config.yaml
n_layer: 11
d_model: 576
n_head: 9
n_kv_head: 9
head_dim: 64
d_mlp: 2304
vocab_size: 32600
activation: "gelu"
norm: "layernorm"
norm_place: "pre"
norm_eps: 1e-06
positions: "learned"
qk_norm: false
attn_scale: 0.125
bias: "none"
tie_embeddings: true
parallel_block: false
init: "normal"
init_std_qkv: 0.0188
init_std_o: 0.004
init_std_up: 0.0188
init_std_down: 0.004
optimizer: "soap_variant"
lr: 0.00422
beta1: 0.95
beta2: 0.99
weight_decay: 0.23
lr_head: 0.00877
grad_clip: 1.0
warmup_steps: 200
schedule: "cos"
final_lr_fraction: 0.0
batch_tokens: 262144
seq_len: 1024
doc_mask: true
train_tokens: 500800000
steps: 1911
dataset: "wikipedia_en"
Each number is 200 + 40 x the weight over its row's rms, rounded and kept within 0 to 999. Layers, rows and columns count from 0. The size before them is the row's rms in percent of the matrix's.

# layer 3 MLP up, 2304x576, rms 0.0674, rows 2011-2036, columns 384-447
096,201,195,189,207,177,191,217,234,152,186,173,132,219,195,259,273,198,154,220,144,153,135,202,157,187,197,163,280,200,186,230,277,148,252,228,162,168,183,160,173,264,195,159,215,160,184,260,246,246,212,219,206,171,244,180,171,269,189,226,254,119,232,106,205
112,195,224,171,208,209,255,234,326,90,222,209,217,243,136,173,225,269,278,113,173,229,159,229,267,191,185,168,190,133,232,211,186,201,172,185,208,236,248,167,202,142,245,245,154,230,146,224,183,141,214,224,224,243,224,183,203,182,141,132,195,303,233,211,134
098,256,218,126,220,252,215,163,256,210,173,230,166,235,148,210,188,204,240,148,281,168,166,223,150,184,206,243,196,155,140,180,215,178,194,226,239,142,229,251,154,206,211,186,172,162,225,219,156,265,228,287,163,191,155,239,221,179,201,187,186,160,185,182,207
105,154,200,199,212,186,232,142,208,253,185,220,141,215,216,180,191,195,203,233,213,118,162,150,178,226,245,180,313,224,141,162,200,238,159,210,207,165,154,138,207,228,232,181,138,238,186,222,107,120,245,197,209,218,244,185,187,172,293,141,109,185,199,230,231
114,214,244,245,230,142,159,149,221,149,176,191,154,196,209,190,86,144,180,189,175,225,194,240,212,196,195,186,191,211,192,220,150,242,179,259,133,190,182,210,155,212,214,231,156,248,212,166,192,182,193,199,301,200,152,155,157,166,188,182,207,206,241,283,281
097,163,190,196,222,223,117,206,153,126,179,218,180,176,184,210,277,209,205,212,212,233,193,164,262,176,209,195,215,284,291,176,197,265,191,140,204,178,189,283,216,201,278,203,193,194,173,203,145,208,157,190,208,210,127,192,162,152,155,210,169,198,248,178,264
093,204,257,173,128,98,185,167,175,226,186,169,243,210,124,209,171,127,197,248,187,209,182,161,252,201,228,196,180,224,256,221,209,165,276,159,205,226,204,176,186,257,204,209,189,212,216,209,254,203,190,190,223,186,169,217,219,278,215,205,233,163,213,162,202
111,281,202,176,192,181,197,209,289,222,159,103,187,120,174,196,144,264,174,161,188,237,241,231,281,159,167,259,222,197,215,300,269,170,152,212,189,214,213,268,179,117,224,170,143,142,129,216,200,192,234,210,192,145,189,146,173,220,182,128,198,168,165,237,186
090,186,173,173,145,259,231,183,213,194,176,247,185,228,179,203,221,194,195,233,199,257,224,225,212,253,243,105,322,178,277,198,236,216,175,201,185,286,201,133,239,236,182,173,247,227,197,230,180,199,214,186,190,173,181,201,173,243,180,91,200,302,213,149,137
107,236,224,264,220,189,169,212,245,141,191,291,178,153,208,213,170,222,201,280,126,200,165,190,248,154,207,229,140,237,146,224,219,160,176,171,194,185,183,242,150,109,228,253,237,209,203,189,183,155,219,193,171,238,220,187,246,187,228,122,229,243,188,196,218
102,190,248,215,174,179,196,235,254,143,177,214,243,132,191,185,139,200,224,153,166,134,128,233,131,197,146,211,179,141,125,225,146,175,160,237,172,214,204,173,171,260,190,179,196,187,215,198,182,188,202,150,194,186,174,215,269,183,208,188,187,206,245,177,166
107,230,124,171,288,190,163,206,258,168,228,249,231,165,188,232,229,139,186,195,141,142,173,182,146,212,183,197,240,148,187,183,179,213,234,219,206,166,195,276,225,160,157,222,215,224,250,165,263,150,199,165,195,224,247,226,159,201,200,208,231,219,250,247,121
097,199,236,187,182,244,303,181,235,200,165,201,179,214,203,178,243,221,194,179,177,226,212,209,197,170,211,189,188,208,253,188,150,201,168,170,197,152,179,174,227,203,186,234,253,202,175,229,180,168,192,190,209,214,138,187,163,175,198,181,182,181,188,123,245
111,194,208,193,231,240,251,223,147,204,248,223,180,215,159,185,161,215,246,196,177,175,161,189,215,213,167,204,230,224,243,207,242,195,289,250,239,134,194,226,253,212,183,129,144,177,254,216,123,264,159,170,249,171,178,334,157,190,219,195,213,251,182,226,196
125,207,132,239,201,246,200,199,242,218,196,201,155,194,231,252,238,256,196,142,329,181,143,241,236,182,160,177,202,84,151,173,189,174,166,238,205,199,170,192,182,197,178,155,277,140,191,191,205,234,220,222,195,156,203,191,217,167,134,171,164,197,225,197,214
095,252,203,152,247,182,190,238,177,212,152,170,149,203,217,207,145,153,144,251,181,233,177,190,196,138,193,222,163,242,153,234,136,213,247,283,201,268,188,263,111,195,250,206,205,190,226,252,237,181,217,209,158,150,263,158,262,150,149,205,155,210,249,207,133
095,189,202,208,157,181,163,178,199,158,202,189,151,175,186,239,149,121,165,250,160,165,182,166,111,258,269,230,220,162,180,211,223,158,204,156,167,205,202,242,174,226,184,212,135,161,168,184,190,135,201,238,147,140,215,209,182,222,202,249,240,192,208,204,254
089,180,146,133,246,263,212,247,288,116,105,188,227,118,307,145,186,240,200,191,208,197,179,185,191,166,209,193,216,204,181,120,155,256,236,238,182,212,125,198,142,211,174,315,149,159,191,234,203,212,173,198,202,182,159,192,151,141,236,221,185,247,220,223,189
092,272,187,203,205,126,182,196,241,203,241,186,182,209,187,184,182,225,236,222,177,133,209,199,208,233,171,189,229,196,188,192,203,347,120,201,199,216,227,165,268,247,130,196,210,202,202,179,228,179,206,244,177,244,108,172,207,207,205,152,210,164,179,278,220
104,163,207,225,271,262,246,232,177,170,225,266,183,186,188,157,197,215,272,168,233,156,233,191,228,176,207,181,253,143,182,182,149,228,205,229,191,219,243,193,249,159,175,192,189,202,142,220,208,215,209,161,204,264,157,249,229,138,243,204,172,267,203,293,269
116,201,344,154,232,262,211,269,249,126,173,261,223,243,172,104,165,183,235,176,315,173,208,213,205,194,229,198,244,154,152,239,206,213,212,187,214,141,222,198,199,152,175,245,192,209,145,189,204,148,182,268,210,208,221,237,279,173,252,197,193,191,172,186,161
102,211,183,233,140,183,153,128,242,249,218,203,131,194,206,172,203,177,121,164,248,279,293,212,172,207,268,226,278,193,220,169,235,185,224,226,253,222,194,132,209,135,167,185,199,168,218,164,237,223,143,171,174,191,193,188,159,219,216,165,189,184,188,242,243
105,171,200,269,201,89,218,180,179,203,192,173,210,182,220,190,163,102,194,168,201,228,195,242,250,195,189,180,149,242,199,180,199,153,225,223,319,228,194,231,221,214,229,188,254,188,231,216,107,257,230,194,186,208,210,182,215,310,182,189,198,217,168,248,207
106,154,143,254,123,111,224,211,190,174,142,214,235,269,142,95,230,176,158,233,143,160,214,226,191,211,197,176,233,199,221,274,140,228,111,166,201,202,202,200,207,211,249,211,178,181,287,241,201,172,173,89,189,231,141,196,134,161,163,168,176,167,179,194,201
099,216,245,233,210,180,219,301,226,246,200,248,148,158,149,170,191,194,184,161,169,215,232,254,179,158,151,161,172,134,204,137,204,268,172,213,230,177,151,208,171,201,235,246,208,167,244,215,248,196,257,219,217,253,246,230,173,200,207,89,192,187,207,176,252
096,242,237,224,172,227,232,217,249,191,115,198,226,166,147,260,184,297,180,257,152,243,191,184,190,213,216,180,213,223,213,196,220,239,188,210,170,208,219,247,170,135,225,152,184,129,321,159,205,201,228,290,167,203,238,162,229,251,198,256,212,159,183,223,212
# layer 3 MLP down (transposed), 2304x576, rms 0.0602, rows 2011-2035, columns 384-447
093,233,203,221,217,176,180,164,245,198,206,183,177,160,216,140,157,206,246,132,163,188,288,178,204,168,247,187,180,183,226,196,178,198,223,234,196,247,214,237,187,219,163,149,185,186,299,197,178,242,208,202,168,253,184,210,187,207,223,205,108,174,188,163,219
100,184,132,245,232,199,120,194,140,291,216,212,104,240,232,177,174,197,186,157,284,272,230,222,127,130,146,104,194,185,203,131,232,178,254,224,208,225,186,168,198,227,161,267,180,206,208,166,166,168,238,185,187,169,194,119,202,216,170,242,204,224,127,201,226
100,177,151,163,156,208,182,278,144,243,241,214,148,219,222,234,216,162,229,149,220,130,218,141,230,219,252,148,154,150,201,150,183,212,238,169,140,258,171,220,174,231,248,219,176,187,128,238,247,225,255,200,130,181,208,208,228,256,166,208,138,215,203,214,206
102,189,253,233,187,211,243,222,150,201,181,218,277,168,225,153,95,270,217,229,229,190,185,209,199,139,225,222,159,139,185,168,236,197,193,226,265,231,180,208,109,231,210,251,135,175,201,183,238,154,148,321,234,125,207,183,209,149,194,159,181,228,197,202,196
120,280,240,156,191,151,130,186,166,206,191,203,188,160,260,190,243,239,184,189,166,218,179,202,194,169,225,202,234,157,153,189,103,237,169,249,264,242,230,200,281,141,186,279,305,217,161,133,247,190,150,135,238,278,192,214,190,154,142,149,173,198,251,143,93
100,199,157,207,174,188,212,203,186,205,199,187,207,172,194,201,192,261,149,145,207,284,165,154,122,234,204,210,211,235,186,217,249,226,153,201,211,224,203,242,266,170,265,186,232,247,193,162,221,279,120,160,149,235,206,236,216,151,185,201,270,204,188,210,238
099,238,175,174,208,207,181,178,228,214,229,209,249,214,262,198,235,169,158,196,158,224,171,237,169,195,166,272,190,185,202,257,154,203,198,253,223,194,240,180,226,227,179,202,153,216,231,236,173,220,272,197,198,181,169,221,199,161,187,223,282,130,131,153,270
112,201,259,157,226,197,156,214,253,203,226,232,241,186,245,221,142,228,219,193,211,201,215,210,267,177,216,190,262,190,214,238,165,191,148,170,194,246,212,251,243,152,255,230,235,191,190,146,195,181,194,155,170,176,229,116,176,213,128,204,201,221,171,305,162
094,182,214,156,197,174,199,222,226,153,224,175,245,157,227,184,170,173,234,173,181,203,170,211,224,127,165,163,207,194,168,224,177,191,182,160,222,122,226,211,239,110,196,197,241,214,226,225,203,183,215,205,215,188,159,211,210,132,181,291,262,216,183,259,185
100,154,248,111,205,163,140,174,165,167,168,128,244,326,209,168,200,245,182,193,274,171,189,168,210,141,163,203,205,212,187,160,231,202,244,234,239,220,175,188,184,198,200,210,203,177,236,214,198,197,212,150,210,138,221,222,206,222,110,241,224,167,182,217,175
102,193,215,182,288,217,228,236,197,127,148,276,240,125,226,240,175,189,221,238,176,210,193,212,204,234,100,153,226,268,230,179,120,205,144,210,225,269,206,277,304,164,194,233,142,239,241,181,255,208,165,245,185,244,169,188,234,189,157,202,167,220,202,180,198
098,192,191,200,238,173,249,200,126,214,225,146,235,245,253,278,236,235,148,167,94,197,225,129,170,170,302,329,224,279,156,256,185,168,202,225,213,252,186,234,206,316,196,258,190,144,266,275,186,258,205,208,199,206,189,117,294,300,222,189,213,189,147,195,277
098,242,155,218,96,145,209,159,163,189,148,215,219,240,195,103,220,199,249,278,220,198,141,179,239,215,268,244,284,210,145,262,221,188,257,233,254,225,186,146,226,318,190,209,205,189,233,171,147,224,145,182,205,213,190,175,145,212,156,183,261,230,190,196,214
114,101,227,201,190,209,193,171,177,199,139,189,188,275,256,208,273,173,97,198,226,203,181,232,151,168,174,176,257,243,201,232,220,180,200,175,187,207,176,212,158,218,193,224,193,259,241,163,163,167,272,112,104,277,312,131,257,180,135,210,121,281,154,230,230
120,246,128,247,230,163,221,193,236,299,167,219,160,214,102,235,226,200,176,170,180,208,188,215,295,178,230,219,170,219,108,175,150,225,178,159,209,180,192,180,153,202,176,147,224,175,182,137,158,191,184,250,153,195,135,237,256,236,201,214,189,165,217,257,146
095,178,235,224,189,182,228,139,166,147,195,204,206,245,198,224,173,214,263,184,93,245,180,119,229,203,204,142,174,111,123,240,225,187,193,234,204,224,242,210,214,202,157,195,216,227,207,213,190,187,228,216,287,215,172,233,185,193,172,172,237,189,203,204,188
104,188,163,265,229,169,207,227,174,275,173,276,102,189,196,205,250,148,193,111,247,207,198,186,239,242,215,153,221,203,155,199,192,231,183,172,211,165,203,89,138,183,114,221,187,190,236,162,247,201,169,212,264,188,181,209,186,179,143,218,172,210,247,161,170
101,214,203,188,151,176,207,214,176,196,203,231,265,314,233,224,75,150,198,159,215,243,145,173,214,192,257,151,227,114,193,235,222,141,174,164,207,163,281,177,191,199,194,192,189,233,282,243,173,127,229,178,242,225,187,221,223,202,186,186,221,233,130,252,202
100,222,202,142,174,216,190,210,213,169,186,263,137,281,221,254,194,210,176,219,181,164,198,182,193,222,200,111,223,168,173,241,202,210,239,218,208,159,202,242,143,131,201,189,202,187,209,136,257,160,256,147,183,236,201,184,100,207,175,224,236,183,214,165,220
094,223,180,196,126,198,204,190,209,166,194,207,225,247,163,215,223,160,262,233,153,281,241,234,291,152,216,254,258,221,206,180,188,204,174,188,263,211,154,232,200,176,202,216,221,246,254,119,157,237,196,253,122,236,170,203,184,236,246,271,146,254,205,196,236
117,196,214,215,212,147,289,206,185,209,206,170,205,258,199,218,174,213,205,125,223,163,204,154,201,223,241,240,259,170,223,147,170,198,265,196,222,170,161,236,200,213,228,159,199,197,212,249,211,146,228,224,186,163,195,182,96,163,227,229,246,207,182,227,195
095,159,212,202,250,220,166,254,218,154,239,196,262,193,199,163,156,237,243,145,171,223,250,126,152,140,180,187,170,227,174,131,236,165,201,221,218,231,223,155,270,168,199,194,176,141,219,193,242,187,221,166,162,200,168,130,231,200,167,204,212,187,246,224,284
109,131,292,183,215,225,250,200,277,134,251,116,190,215,150,239,167,165,157,173,144,173,179,168,215,227,195,166,195,250,159,183,243,237,198,163,217,201,108,209,181,220,165,186,269,206,140,156,161,205,206,188,288,178,193,197,198,244,123,238,233,172,193,228,175
088,237,240,165,239,146,225,152,206,205,194,204,141,141,210,200,147,222,214,169,277,162,165,192,297,188,205,255,200,172,225,146,231,160,216,268,260,218,215,241,230,209,225,181,171,247,196,229,193,201,229,262,214,227,203,258,147,170,284,201,240,219,195,214,196
101,219,210,169,190,144,225,267,136,285,267,140,276,145,265,178,138,256,242,232,204,178,224,150,223,179,221,192,250,231,226,245,210,230,243,145,245,191,209,178,259,206,211,189,197,228,219,195,228,215,179,246,156,172,244,212,189,221,237,150,151,258,209,281,214